python train.py --d_model=128 --n_kv_head=1 --vocab_size=2048 --rope_fraction=1.0 --tie_embeddings=false --parallel_block=false --init_std_o=0.00543 --lr_mult_qkv=0.4 --beta1=0.95 --schedule="wsd" --decay_fraction=0.812 --final_lr_fraction=0.05 --train_tokens=203100000
Each number is 128 + 32 x the weight over its row's rms, rounded and kept within 0 to 255. Layers, rows and columns count from 0. Numbers have three digits each. The size before them is the row's rms in percent of the matrix's.

# layer 7 attention key, 64x128, rms 0.0667, rows 62-63, columns 0-127
097:126117165104129120140208125125085086117121065124149151082158170116123101123118079130114160145161082117125122139103196164133139106120101019059171128119120206148131143176113086108093116160091129135131147154146128139104117188081106089122131118069148138116172110107150124179117078159102142087145138174183074145145143144104154129137160185148129133110120145167135143091217163092088138156123
098:215156097112175122171088123154178120126172133170134062114067110119148085123168111142126128138118172169104057171111149186097081127099118121148111124098099135105154168150110076138183166090106110164087113148116173127114118141089143178094086131100149060171165134149079154101141056082110163149135144124125125161097083144096120140160128138034147085103124147088115167115155124127100140123141
# layer 7 attention query, 128x128, rms 0.0609, rows 63,127, columns 0-127
095:074144171094146119103086184200145139119125121084159154116138121102131149124112053142133139093212088162103096158159120131180103166139120162134119137076129100146178119114139084158166113119161124143102109218125126127181129101150152152094151128129144158100139130099135131151127049057150082118165126097109105119117080107113098101089126134115149181118127152119186194123185142121078141047103
110:157119085130101106058144095118164105112119206122042162160087121152118126105098127115143051119106173147210161147147074092117126100145165121117081050086136170074079153091129148116143143133097144110128091107155142098150151120086166155123123093162139149184140074130170120120118159180152073096089101103107088107157181111107131160154148130121113168124097106092150158105119130133116189105164
# layer 7 attention value, 64x128, rms 0.0426, rows 0-34, columns 0-127
097:173152124132071146127159155079122129120132181112171160091152084113144099146120145125090136130168125124196098121141102133108076105134132117055144183196122122166152134160122133104146117124093134113172110150183152124084119057105098134149079146171111054128158182161088101115106125112129159094085057121132124123115096188145086063169164078102173158142128140115121085140198102113073144142086
082:140103080146084163113126118086117096147142167076181187126241063126098176139121167150124137156124114092122134115130148165089120100094060130109181168127096106092100130076160146113135119101144088088107146124114129152070074108149091116107093117115138161145175164095119106148077109097117119149173091120082106162146130144113141113052171164131177082116187144109142104129068158168142103123151
109:169138108147166074145091100091162155114131093119124147115164129160074106022163128076102151151152165163153112147091119114164099109101042117149125126094110088115150164117155041145123111168151137112153185191085114106124094136114167108107214111075154146126138100112102135126065138140173194128121126129138107154076140125128155173146150146133150119137121118168083127122140200118162082143156
109:129090159121085137124098087101077106119053110141070090159133096118144164135074120086098113032174140139141154115137143097112144088114070077124161123107116134120072155045126071119183127144114078145143144120118114079136144146145154134118111126130109159100098142115126128085088132084095130097173118141139086069147139129180093173155105158085139131144188108149154195145129082063155078159148
102:132112106176111118129157087098100136152160021073084155125164128142063113090103096171130131132083149110123101113187116105057140183143133201118112150112195150100113102123133150109211111136061164096183114112089152132169121151130107116125144138062142150142135154125180077123123089117149178141115151113149161136134136121138185130160104113182102127140182106095105149128129139135150167098191
104:126113130114138136113098126128081146083121147144150114163121129097137107088203116095098097135062171029130110177090122159080156153180061117136190137141159199088148139096139195169167166153176118174160127135119081119086095161108135082133129074077131169108100164090074089151142135105136138110118143090122095161105197131143141164138099155123110108123084084101154165125160123097119120124156
107:105147164146096128147125140116173141081138187123103112094107183216128126096113157147089121168129155162175161116103134120143090155091164120135160087101149100096152085155129087157150176112168137103144069056146121158159157186116134198167141120127201128113108110159153093097132118159144096198095104136153145129158125156078158137122119121107198136116122131091126085173111155111202125073064
101:118236107090109107162130134097141076125156128148126119175120151135159161122123150119161139101178102080119148103092114102102157168035088091131153067155140145163114135188151120184128129134111199136089148091120152085087165150092121098136179160042184167065139093122134049141126140155120146126109142140129146130115113166117143131157127102124175116193125140143141115168151119119167079106147
104:117162141132193152127153142121112100130119178073148182122116133151129183130184186135150139143073181109115093102192111141100089135084121100119146198121142146173109093136190152161162110083153080074162094106139133156067143121122183110156088101118156129131136136160192086161063127101096121088160117102152129153157105058077095107126134169145129096194153119126170115126082162132139137093087
109:156087128115139141082127131087075163121123153188112155118087101119154184139127102102142131130124177110137162138170156168104108110103140149111161103206142156159109072121120185148082138169142171207136157183118121142088102178127117134159143126101134137136118155087089103147138168162113103092190123146128026139125102120190157205167124058195136161118127161114165140123130128106133183142108
087:077144179114111123101064175173126106173135162090105172145126159154122114160142133130078151123162118139103103139110128133106171173122144163198121125142083093134156121130185139145164142138131153120162134128091118060172103156071130158095137096184061045139144125122090161126142096138145154138086156153129108129103152123035065107057097165121094122154089100136111167129177094185091109102120
103:154166136143117116064128174137096127141130137129113182074098128094103100128086128122148092111119113114081084150121086109108154149111140106195113074145120110127126179085176116137135132159133109111075127086177140162181193140103168109075115157088102124190121171129166102191108084140120150092157145113145143091145128109081108090083157171161205096052123122111111120142152159175062145142062
098:144183084097092140139164107073173119097112122084155053187093227161145085093113097095100151119144082097153171110157133150148098124169056163125177090124096135126155121094088142170073163082128084123078114160108102126134149155109160135097151148109147150130137166144101121166154108114091113128154117171078157063146142112216105105150131135126153086082116153136139122167121144159128123142080
095:101119111108134136146125117150141117107136130127060155164055107121157111027142110133146080133096178116077123187099155193126169124125117140131130120126146152123142193044100132137153117130121102100090077101128168152169107160118163114129142069130142136112209144159100093084068114134140085159183114079139158148144193108106157131130101183183149111114157078125120176100162124109144131068105
107:068100087076099137126114138170103057099104063108106171151129132080154178105095151129126079082125104086138102147142141095124111112186100158159169112168094173175106110123149173150166168138103105080061113095130079140116112125146149107146127115102110143149084074115078066169085176133125179094150141129116112105073174096153185155119115136075153106102183115119157154097087136123114145082095
105:123146143178122138126099205086141105116136155081117129095165185118160149110064089116092076199165158188173161114135140133131107107121080100091098088100079103208152102104083073124100154114130122132071139161084120109167138135154107180139109098104145086146129087143146089157148141131160144139068113154167168112146162147117175159164140106063108140160079209135141146119105120104128089100135
097:114127115118143146128116117138156127118080105191107154143124136110145118164108134169117138160156070124131152086166111162089118107095100168184186132107149163134090158069084113170162076144090078119115133144132119163151149052070154139127149130166141160143087084140148164190153105210117172074128109050171175155121125184107117116114185141100135157087113093116134149138131099144041102170115
113:118129143132111142080109110094131118169099146072150092089083133096132143154080165141115079051165127132115119149166120117080176111085167112066077119098095137171131098140134114084138116138129143104050169141139169180090161107146087165102132189102129121116139122156091069113085181142119159050096069101105145068130116124109080180108157106117093129113139118138106128121109111174095066174085
108:131150102123132162142125108165129204133135189139083157133132117157079076070168115186142149176118193128171134136123136181153125169139135110128161129117144158120153181142075155169131180128144093169136117136121117186117168159163109136128149170156247151088117045121126177134138115124103096132115101147114148189112185116113126098147088090108101151126124160107207116128149164126116081128163
109:110171123135160129192154123117127143137142024087143103069142165205174087144124094081136091087132071135126136150118070138118111129107198092111093111162169139108109130165142111133119140111164152113173116117104115098187155125077138158132100151095156160057131165112136155102137107152159183126153077135088110045169100176147138056149136104105168137102172139118148094130075097109126116132130
105:213136135130108101103114135079065087185110106172143087133143096057142067123155116141120141123103071150057122076142164170052110077102130106083108203132118112132112131153130159156105121140143129080120188107131164126071085112102135125071181103145147160129158122134151138151155196132110105111128099142102137162107176126139160186069103129130103120133126170080148121082138139119173155102149
102:123182099104146102121099117090119092131100122129169148093102171140179087151144125140118086081132135113093178125043082151156154148151178135129128091114096069124087093116178178143132104092100142174098125137118146121140091085144182156083127137125083164046134136132113137074098128151140087110146136093105223177152126141103150077103154108094178085065160200160159131155127155108141116138121
102:132116184092102144102165076145109160125072131114156132093114159166094148146112099107126165100166143149133162149106195139114110096070158100150057116137094137165194039108124083164090090124112134137114158115158127100098138149098125141159159126157074120124057118084109122123159164208125098100096074149115067108183142185122120115174133120073117142128123124144052131156089091101114142159148
085:118112137153114106217092175193109127091135115193162114146085119095162131080157166156136124162122147168129170141137110133095102173140141081107131141139170127101109123143188161167127140078118174169078163080102163043139067059152134137129170108063137113146191151134124070135101147123157094105104094123144119133140191120151105117189128128103099108135123143146137191129177103126147078165126
094:126120132132155109146141169167124100133158094123102204172178173062142064139173179120132077173200187072112099130097170168142108137124137111132036164162085158130124132152100080092108112095111124153129108110092102121155086130161143127121174089099131097173057088136101141071145123151078077150074102089134101130185105097098154131154160155149131083075120142130121132118121142123126136152125
094:155102183096151129153109109162152107116181091066142151198157058110171089143127070064120082056152120139120157133101164101098123129105109165115173052116027129118122136135110132112156110135119110184155101112139166150166120104147143143161181092097155136191142182148168158123098124144135096118102145094119165139115144098137177176131171145105151137150127108157153100056102153140089129093145
094:122081137104154146119106125138121116110143067166117108142149101084185139102158143140163132137095218153136134152069064153144151134170121137179172138086139162098104137016167079097093117171195122118127121122143146145105120145159115113068129155081116177100118124107084094135105120131086160113098142076053153134167080151118091137088118114159051100155147120114098135171131107129142131076152
087:113119143165086118144100142069111102153109144140127184070047088154132134177092160144134128137123097115146163104086202090140117141125070186092105111162105125141125154136187092119118072176092076143075140095135118141100069225122107120160126159075096151092086138101116146106141119073091056120100109149154111130136099123089100089096116083127140110111111086128116185111163095168142117134114
092:117108151110118130120106141153153147149119167157097113121079116107116183106107198138177140071137159105130133090139138077084152135078102124117120166145123103143095138101142076082086075117111113113197174136160165192095130137083087111093157120141125085124160135128058042167106110087094168133189085069123136084193070128092129164112140162173138136100103127127134059141104135090087128129105
110:156114126095131090119147120160108099143056138101159124172096145131129166114129110129100132133160144096059171145190157059094168089092093115107105113107111074127131140139073194161126128078134150073091104140115159111115092171126200170132140099097127175116110116145155176164163112167182096094178134136082124184112148114193175158100093132135125144182103104109147192147171179110139167115098
097:153112142154073138092164176164120128138111129045112115135155128147118155188090172163102114114135140078057108184114112131134097107114143149117125107131123136091168162093144156096087110173137120121135086209178123149163116062096141100201107150124055139111071071137138072116152113160098145139186100161100111106085150105158146123160075171152126148106171063113119179114166123119123146121096
104:150155103170159116204118201114138189131101087123105136126079130165112150091085117175149178140150094165161137125151135129164177176169205127145103150107180175155096127139070155158045151153136088057170065148143149096104103131131142114096067134141150139161107147183095101104114131157123157141125132126151080131075119117142141095155062087141128084102120109102125143106140116129145188142098
103:154166127112093148124050149086123076142111097152127125108116130150160147202098129104076104122154145144151170133124083091138173108130198151100154122186104116131115143184130115153136130163104137157171187085150166151189132111148108124155095182138118105162179201109057143144114196127119183127107107114153121101152147103106123100168129139159091150077063144151153204106142158079107106079134
103:105198087157110129151134117128126132141099135089147083084106142161086110082079077094190141123144141084124139101117183094089150136115073139159125116124104151089135098119143044132177154141081079142108142094123151133085106063122150156149118059156153171111067121115127129162101138050099121083088080096109124141110095139152189124110110116126097161126107109193140139158116149189180163146186
114:177151150127143101118091136122140164064147132129124174161136167133132129094143081127104116124146091118110122123153170128117105100126150060131104112152116151105168053189182102152168154120108145118075132132107116044094105078104149136157089142086090150179116146116118172125204138202176081114140122202134097124172216061159165150124138105135100116092129147128151133148155120164143150071160
# layer 7 attention output (transposed), 128x128, rms 0.118, rows 0-34,64-98, columns 0-127
085:128084145125096128149129109115145196174159039080130124134083082106095119099076121145099089116094138097112155161105120105123107133143170120173057097169125147134159129135150072147143133154131133111088102145125141074118192093101128150105142184109204114172107143113139172165124143075104085138155113121123139097132125180058114119123179159200167143104082084079085075162072149112113118126107
083:147138137110084135095151122205103129117160118134150165071111146079141162189109161177120170183131124095119116168103136066107099102094081131117082065141151098136148116145149111090149070107102063104155165154075152138090104146108153083135091121101112131151142153103189078098184116123119103158107126114130132181107098088093130122211160180129177124115101077120162130151134210142090119145147
100:066128104194120118106103112173041120184068132154058127119184093104175105152105096187166139125130075177113092089104119078156135163145122105133181157172096122132129077185090066076088135103135168106144135154112104174176106126136156115103132124113080109092130115118145136134119136150123092081111118132048206138117124115124150116119118163106154132122101118135119083082082127145127089164109
101:095118181158184109142091156111098108152179096166090128114097162106164071066110134107164146187105115153044135132122156151132131134122153135126113105137093114184035054155124089149101137147146135144160136116163132112111091183111096124154119141056120180135120134113105148109128095144132193157089157106108162118090135188099102145052131196144081121158141119162087127131098125089077126103145
106:131146144185105106081117110091140130086188127115100117128128123164108108165076169130103152088097113136176139139162154123114148095045157101101185126063153167181166214131150121161156148121076124146143098126125138112076184148099106108115161116147070115160115096125145135083126196150076162163137104057157079124090091095124154067082101152102181118135122098140137110112121081179133133137149
099:100107115042135095133072209143092166100193156117122143161136118133154123169092100142131132135091089103135170109144124146112103114156097129171216159086186123118124121117128109062095126178102123115143118124146094127125168079125166136126157155136092115136149105127073104133125135113131126079164176116149149039138132092121103093069117176144153197171132138137093076109188116084167088117166
091:126134189075148127140148086156107083175162124121158108142158109104067156032115154130143104165164125141106084089167049125091133142146167098107160090145171113153156145127169127112139075095090168169115124120154082195171099106112132132142126095114142143122101115113135110100122163116128118157053152106159157135167120119145183131118187159130142118152130140177058065144083122071125170103190
100:171105102152110099153148116119129104151095147150100097196169187122099155178053172148093133085113139144158123126148122144162113109124170139190138086166083109092114120134190135109131088172154153106139108104097048147154169144078155142158114095128097145141092140082138113066113190099114164140127149164108147083088125158160152067112167107114084181115131118228151130114179099135109154124094
097:111108170139151092091172151159101068084155094139163123127160133104122132061156113186059118122117111181125121108136145133131165101124108178111078112088142154090149121121153134147145111143148181184129111166132153114120075077167159075163165137111130138110097123106159155077182033093155196166102123116107045128125079108107097131093152120160125170169120148096112168162120118161159109158181
104:111171153125112148133048137092103110135184130108121091143195132048130142084137117141127167098132092085142085067116115095088077110135144128172137139127163138105175126085081088113153153094115087183182068118132123135164203141132147160158161160151116126131124177096039095134142057148103084109128114135056133147134080129098089171130127107096107105096194125144120140160139153118123119138102
082:088110142140155116108145080137121161165096151100085154139123095136156107179097121060126083149135153196156153122157148144163149122148152122139151107141117156119240059075158123088143159106151156116162118172124114182113143136120146090132179095084136098104146115092111171108084077089194177123108146147145141152192106146124169128159069109130106114098139178132057130177107162162154150077150
099:191164128130182127107135127170120095108109093157171070143116170123131154135166145127091107168106154187125118096104116078158114127126152093120103121123119125128173153073124123111146103119117085112117094117103170140104071093114103166077138081077134161093096198132141137210057178133105154149157104115109107162192143122133076146194080131160052122166107090138167114082123121134172070132094
101:198122096107141108182119123090154096132120089100158183173109137111136130109132168091058136164160196093113103193103109161039129124133127091121118103081139131118034118177109089103127100124135168096160132161104099167113105146130161133124130149165150075113128139134158147078084077146108099176192100161151146191115140103120127146147106174125166134175134136135162135137151156107211093110125
095:139129110129176120087154142141134159095113093155171105111102111086130106114086093094090098116102122165077068121171106098166166131141151127203085191115131112108140173090167144084183141074134139119126088120188129157154069058070173110085131154110075136175140148155149133115135122122085170102153120150169089144116145110144132207081101080080165146110100147084112139127089090087171120146146
101:148140188108176062188161140142121105091078130137100066102188141194103116097120179094191131096123139179134151127092074156117136115147163166135140139119171068117113127107123052105177093133132143178116065101141151168096162175120129162098122087122133125162142108105137103133203162089104122131080161147164136117132145052160109146154179148111128158158139104169103100157142114105177111112158
095:089141133143159122139157091124129172135096109150091160121177132085111110138194097148152138117165128109143135156089173146102051140107155104183106116126081115107048102124121082183057119135130139144113096109113151174144172090098164144173130124098164125113175136135166184084156084165099056145136112141139119160126136104201158098098159146140142112127200149114108067151128037104129164118096
101:157137147072149109124072160138051123135155153100082127142165126151113129089082166083074124127147129173148095108089114083098125120159127078067105093166125141130125189159103083096097133142139178119192133111104189120172126133157112159102096101109163085145158154140144086096145125143079080089145114151184106114140178170172126152139144130133140043130085050104130096142111093142151118078178
112:132133094123113115071109105094092109117136104192097089167105110162139141030137116102130101080166104175139128145125122090160131129097124124166125134157100104142100173084187136157108151141182090125141123158056121163111133088125136199214117120134150166156176129108091149163156180113199079144189111138116109104108164103141107082127125141159144126130167166165136194111180096123125065138106
099:112096188098106145106141116180149199137124125097145151127081189144171132171112146150108202071095078163143137078126081083038116157150153155124120107116124063146133148109149116121051151129124198108164130167171093095102162143183171086149153199132111145118102125173106167145165165127135122068154153128109130110131130094145120085144138145138118129062148141133163105120093155098146155134169
084:165146085168115164079114147086122149168116139084094177089091157121075093111109172124130129150125126103163123142123089147091166145082111098098140112134099144136064197172183141190080140183111136146122071144170078100143105116098111154146176097140122166087129140059063148151089141117115150169158124065107201148090123129103117130189174120097134121126076139140147099128188129167118112145167
098:112157077110095109151155076126172159117160174121156129116155072183157138102065149130144070085143180142084163149106175095112079115153108126183160122128159115118185128148121092132107100142126119112124074192094132147111114117058061099100172104142101162117033075119109124122150091163102130133115184158106082156087156134094148146133132153129105101160115153169133078107170080155170110145094
094:151131067141170121158139097112157102144158092140157142140154114170073091126156130151091074139095100076116129160112054109140164105161086120125104113134138128126125089133162127113139104115199094100187144115113177131163087150092104131132121183153126136188157079127148163129101127169074087113139074145110179100082186114165145168158187120111161195107071160190106105145123143191129160187122
102:139124087136091152106079169145170136146169179117119091150135096124179066081141140154154142091176117129117118154119095123111110126178145130149114170155115112081124137140131093150104156132177098135152150165177177173169155097097094062125097122145179097092188150065171134185130125113135226111108149146125196154139148140111116115134168123135145046189157121135117137159147169105115159053113
097:084099135089124036139139150208118165088154122122112112119096120099098144132093126147133133130131064133199160178081124080157173101179105152140187201152128155128126104164143098141142074161153094103142100164102094153153178102111108122105127141092128145128121146176065140096067134170136131119108121094122157154096183102140151118185128160165074163103155092130111093158150076132066162146136
107:125115080102087161133160228150143120143161093183144091111157102126139133140176162134125163093102172081090116207162090162127110096168137060158107164113067143088120161085129164129089138123132142142130131179113130096142157126137075093096099130083099112096126151157117166134169106133137124099112189092147066131130145120169135178146109171081076169067117135165133096084138089130098098070111
100:073147066107175085144127127153129115149120111178118116073091136107093146098103167143116112134153207116152149109124108090130164122092100149132144075113080126120139170140182137113102136142164125162131139094157117107116173185132141129106177114131071128149168163167149071180155097116112074172124179120141152145081186186139107179072110156079152116146127179066122169153095074072175121150162
090:137174115124174154121087137163120163067114095102142117148144115088094085140109082112164084122111148148165136160131077106206144112152137132138098166116128175150044134119182143117121149101101066134087155082136106105141137066150113074167081110111135169141134086184138111111128189086133146114199108141176182129187076126144152122082140177108153151100166119158144143124125188102091136081164
089:180107161103101150098123108103159144088141106169140141166124166113116126139156112080126185122115159090089109086147103154166081097143138139146103185132085123121070102118143137078140066084137143178189157122162112104126149148128163111160110104138134120127071090066072128114125136192165135127125122121171126124135101114196158150193053096161117176189116094056098170104086140156167098126080
093:252128163128072157112128127161139116150105151164119082157153142093129158123123098147085135102124156090128108109152209133076128161132145111120108153183146137123126069158154137130122117095141124142141145158134171110110096082086107159141085108071171140147107109110136085150121151080182124080116144091068110164136155128123113218086083100092125156150101126168167120127110066116112194091179
102:166187093130159085129094148092170157116125119144139096125180112149144136112115159146069074151139044167128104137102175102149184099152143117103180148135101114142110089147091111156136078104160154169136060154125118195153118144122116112129114086116177141116187141100129113078099087092155173076119108118148099084092094136142107095110145099101108138204074195091072122140163114121150157192128
103:129074104168167123087120189103152141181145177123152137197141137108099107106125163098125156117166117178184143143134128142151095042112148125106163145151144090132046116079098147101156119117187045124102134097152141123124099134128118160080107146125142161167144166091109160146227142140200179120157160125102121160139154125153092157103123147133165103105080078159109110139094078096122099146143
104:146110157109133155133132142152136146103122113130149124085129183137102115106148158147096125067138137162119086043122146149096142131200115145145176182108132190126167095082111126161184127179098159105120140100169098121184154187168141159082120142130166117123116127104116128101076134120159187208201095104109118119131098039111138156147166132079204194139134146103168133103117130130157106166135
095:107107138136161122084127135142123138115101170153079172118144062137138104117097094119144149146111111061109092197113107167126130194116147139136157084118181226120150115131151164165131123110118129130135136071115155124127133137151118167111109144169117151082097131135080117201124094142115143151178122099101130202109077143224152118095109089102125083079090116135167128118018094144133155127155
089:137076182124129102130133112096178122184179180153194131184207066124175163125128115210112098120151152161145162112138137104128141169146127163125132116126121091159142141080088222114092133060157120107193139106159126160112119094169156102152122124179145097092141092160145129132151097100141164105193168182125147139100128131106087086125126187111137143136120152101159084128151164096130145163113
102:095115107141155120112170147095139124148155165127142157112160126093130120134147092106094089187117179116151058156134146161161153085116112107167094205131125054134136138187121150110096191175110102124158111193114077123131085146081122079138169137143104097107156099138142131141084092060171136134106146089145183135101093098128159117123125085095094090121142138244164073122159092119171115132126
105:084107113110167154102163128174125135094107151110086140124129162112163161146143145129167167135165172139116104119139121091132154108105080142103146149112132113079116106093135171112060153119142139139163091124114061113099118196134158098084136111141104131113135080103102106040141091122156136126105122092134134126090120044211199129098111121040092111117169160158205131069176101107124093168163
087:095125096132190138161101169084141145106092143080128090104088109132142141153135099100149134064101163157114139044101134184127180118134131135123161143136118148113110162101115130156103191096176188180145138173147093109183114075084140162084185101167133127091092076147109127144123106161132107156075101139111103109121159156161099153174064088121095170170124177120089135140174057075122118148120
113:165150141071095121144155119101155110109134189099103118162069172177130157061154129091118104109144208108157178163145139181079112106105153167120051079142165138117120144073127206163187188111129125139122096082160108123086096106138155143175117138136168131156143165128153114121156113110139129181134146184201096132154124113085086137112142093143055113150145135130140137135115103130117137059119
105:146170084128130168112154086145111135104096171096177161063121087154089149177142171152095078059172156100175052148144091134114134083159122172077157130131126171105163135092115178099112122049113092137136122159146162176134157055141160150115103138111140074130164140113173101124149151101129146076098146147145107119134108112174120106176144129166124125126076157105153094185137163111105174073161
111:101164112079140211160157142146134107162068146108177166113150135121153184108163083153119138177154121212104147145076145107175119148127109149097076138174128123098102093113117153148108102136158138093106125121158119147167058063198146121174080161118171149116149100136116128184158059138163169121093168169105163105149147155149095182164151090171121088129110147136130098108148167098143094161105
103:157125149150142172087211095092166108158092117157120170104068097083133107105124125138141095107140196117167131157118126116152136126112163117096077143161079153134183157144066159163099112056212085110155160138134152096155107167130087133123133079113158132108129132151152154112071146162136179169096087130105116185133141156186169166164137061127133090133144122130138183153080130168084140119092
111:128150155100125081133142181143149123173107112138124109154114099152146140207122095097088133075071060160112129141120173121169106151137073153163071169110129125078130072141097089127121172189151150101173163140106174087081115141127104100147157143170127112165129154168090139199113090113169137105194116154118152116172129107132085131095155101131063126066152123060149196122155133168111124146101
099:106090161105123098131112128136147139144136106095140139063102062180155111121134114053151100169165129149122165061152115076147108139144094183097084167086126148130112115086116097097114159079105101143087077209140129126148086123154078170099126162099159112176165130156158178160147095139139056159134159148133138184154148048102120127132099137116136099109126112048105096164138201146138114130123
100:091112103093067187153111151149178134178089139167106112104090118137161106168066104097219138089139163115130202107113135144144145084136146091140131100170116113175100138098106134127100189162084104088172120111141114176131155178087143182129143128131100122149113147120095162131087173108104097110174136165120153116106174178106122110182123106033134110086110126128066093104168109147081125127102
113:133076109154163165145134141166183132154077119098146129136117098184100124176136210094159111134100161165145165149130115155125130117112096099104142140130100103150113124167176193188111129146147140065091176154091151121104059116119088121090118128128167102106172104156208151112083182090122192115053129080161169106160140122124157060128112154161128158174091128151119123110186132127116088122155
101:126132138156138127120174168145144115067142129172143100143097130121116140120176090203154125182139134059140110135099168136140130172046134122090131157122111080146065173153121132142112104127145047152125150086132086116123126132135087150109102113187122151167092144112190112189147187184058102149188129113140128136040144152157134145121170140144182165084142135110179157149117142124152141172086
100:073109091111123086173139151115144101124057200180114130165152066116115106152092081110144088137164135150136147108134154164148151147117171139135138148150140119089111075152181099098100123110180116138182171116130106122157196152140101099118112131165111139148111086111152117090191078103174114134096138124129161090094130139165180131049146055094159106158142153161070112163087109057108171110159
096:142071152105105150044091140184138128183121167146089159085144080159144126175163094113151104085087088107122166121162119107163098072118154184190139154167150151109171140131122165131094158137113104171113083108161129071142137100111107128094127098077154167118148136099154096187124158116138119072035152091152177124122119120142133099082147075161099149142112137131121129154120091105083178134065
106:141163173133142131173126130059093129205141142162109150144130142140125147134139133175135121126126164096119181130103155132134092119150136176038150112169148136173128083159064151172103089158145112128160161170119137120084167152157115104181094076110131120091150140112077113145117117152143099176093104106112169094100085134102100076193169139187067145135123096164099133160144214156090184093141
102:158146066172124145108123121103126191132150106108149135124091132097152160176106082158069150176121139100106133114149154086076153096117118122118141098136075171141112102130025189185093088114137098069168162140123139119168136111152099107100098157081127094111164141143199130095102158144151120136103128081098097141076108222132109179128083105124135145134118150149140117177125115147041128157101
103:161104166112100103132112113137116094123165138175144054138168111161092142174080099110110148102106105142089115091148101112162175113152126168112148126099200109110173149098168142140164098110139140103187112100148075129074054116112168072106114102217139099104075118145120099146158159130115132075125086119137115131140102097070104173120181085141104160168107061117153144121135209163128124181147
109:084163093219093109214122092075169110121100118157159120119109138110128131097151141160138107118125186099104130127133143132174141107160186155159116133083125137124141116094156139082139109067131128156085099119147060119111132122111150056139128127133067180161056128111151183115105157080182164131146152133075160122093132114092164122105076169128162178138144171106108133119128171128060120173077
109:149157111130145133173179170159167182116140141094124154088160129149085090164120151146100135132128141099147117162153114175091136149171111125127137105134132133090161086172126137080151166151107167136142107099139155098138122170146148058043121149157105034090116092087134072093142100137094123124140130135182132184075109123123134132188136119082100190124034109119104029138099158117123156138125
108:116108128139109120157092115095087071161184145154132142130186087120103113070193142081077067124171109109131150127169160133187111150131092116110120159085136123098178139179089148107181119104133107107138159094078160138158134105060101158105158069125103129139128108094136067104051121128162131180123080173135132107125082136087142103145120125133119112145115112073050174112136077141089104150072
106:117137130078108114134132149171138101122097153106186094184173125108152138120115098121104096169107157124084145141120182078154087104135097152227145153124165106127108062101093144056124144121082111159114190162118199151090108180153119103120104163085128106193055149199121121113147085137131152082098116159116069157125118084128118163090062130123121118155118091147142162109136153134143172099113
111:156126174117148158158106167118091122076118104115108093122138187082145089132169142094104179122065119105135111106186076169139138167058172113078139124089123101131088171148154150100129152064096146122157172058150098122143144124133165162139113179062169082122190152100118152111080133111179099151118080171092123076179139102139119100190128120102146179109151104114112152122116159120078124090155
102:089118153140116109120093171149131061108149133109128112189133144072155126138080130129165120116151109125168110083132152145140059150073107144172182189117093124095137164105078082078117168197110149158125143101108084146100091188120086103148101098087121135092131208150131082132121114091143164146123173144150086180096098111168072078154077125174079143165174081116131121110130129082112103104121
104:132135190121133142118134128134122103079111103165146145087116141159077168192113127134127062165129105115161130102113131106138159139108123156139119102123157154178096148069193154159209149107121143133065103126062104097121073149173165180085136139120088182147079089151087118095138134151118084119182117113172069102123066104128132116095104152136097214092108144186159135118104142142123096193131
098:170135142129142175096118144050121135198156109166126158144160196149133085117151092090122173114153204094090083091123166149123056111111158123109103094106126150152128154137087144086134187132091166107089119127140110103116097201103085125153122125150112114085143093096186170153197144146139166115208146105146131102152052123119096143097137103071154137134096095122130132115107186121166109116150
106:120130167155126133104136095104118187087155146060124120138079137159109116089102083112147090165185123124126140030093178127102131150109137181062176126158186112119147122115125094144177115178110119117115172054158094147128093169141171106153127135157162181151086131151145090158088126111149149116175081198155165142074148154112125086095163106153170158185169129126156134150150109115164163157140
097:155143159158101131104150116140102143093161114101088091170174133107156118104145089119171091184104093129075097148146122187127108110189123081107134223153168134105139126104094134169175142132080114088129107191117102150079110075134125137106060147141169187076127092109101147120121138174132161090103072145111102092171136100131129098109132062118109136121158194131103085111125139188083118068095
095:136121139108069128181118107108146086159120151142123166095101076154124113116122172093088124120122145045150170118136121161077081149065151095137138081111103117142200174153100127130140123142114184069141164196135119141135091162094167172137108129143100119117117148121131197133067096100104136149099141182079067125134167192138122160194146082180108131149090170137124082147133110193158136150118
092:074157101134147135146136110164122110120084124100182108123094097165154174089146131167122099097101106115135085138096117143106159153120093094088109099083158163168131103140111105169134229099159100093103132135135121114204123112067092116128151151139164148157148090164187130154144080136068144133140190142137129153111171092137093110092188119104111174063166140164187065164171125097073150132158
101:028129109092182092144164154123127164116129104063139144100054094176137128154113123097154087103130170180112137197054088108149128141119154124125119052131099132122125186141154125089119153144137142138131108151116077129142111143102136085078107173145093097084138126119145148147094094145087088179160118179201129108137139158105164084184141193146081101109098125103114109113153166125159103152090
101:080098202164136120102099115179078152130162164152104102113137133146109118085151093140168158100099196151156132127193094130096067173138129156112106148073158118094152190081163133122065181156104104092143173124136177085098130064155149176131169177143139147142109142114152166139159175127087140187098145108103180154172150141105137144153096128191128103110132108175144168128087121120146097080121
097:087154109113115162175140095171108093053114107130066150101118097125148141164143118121129125132099119131066139128121146192124131210138150084156090116122141157147172086191125097167097111131126193152092179146092170125156155107154130131175197125155176082075114075119122108089111143140097096132057120131161208085132119154096166128132085119096110128174181161125167128152143167140142147087100
102:149122121163124108130134107136102094130115130103111129112102147129146132156138125134138155202127130088109131185172132084127095115057131091134059058178111076134088092152177115117113113101083103145157144117107144109110112094153099054209149123135067154102085145113161158114132157089143066039083136158134160086170115164091135149149135155185091108124120077182160126099134185101119158074135
109:114129122148138138118174112149144150115186089127156125183143182086100125181191136118086084123119165172173154109145144138125123062117073126118051134081099063120124070110121101060103087115139054118140117149112156093140112137063127112091163122128139117178178105100147118068129157148117085101101123128134111129127141142118119168167162187153085221106166141143096103143163152104134081160103
105:105148107108092163130132089111144104094121101088123144094127183131129134162134149098152139124074087113073053156124138074095114089098126112087087160136158149098102127182118038147137136115137145142114052177199134122174100142126128119157097155089091126177130170089172117112092130137076093150134122090159093086155176082107110205102094038147163128130104124118123134153097083113151107093155
103:158152123140095104084141125105187106140141088164117087130139152165075165096132169155151162100106069149056137076127117155078160130101136151069154074088165145117102097067079116112162083100179135119144120065132192151169134121137136176086096123105153174140138139107128137098166110185114148121174141101081116178168070119143144096153144102119189160154100105094099181095109150114102087134172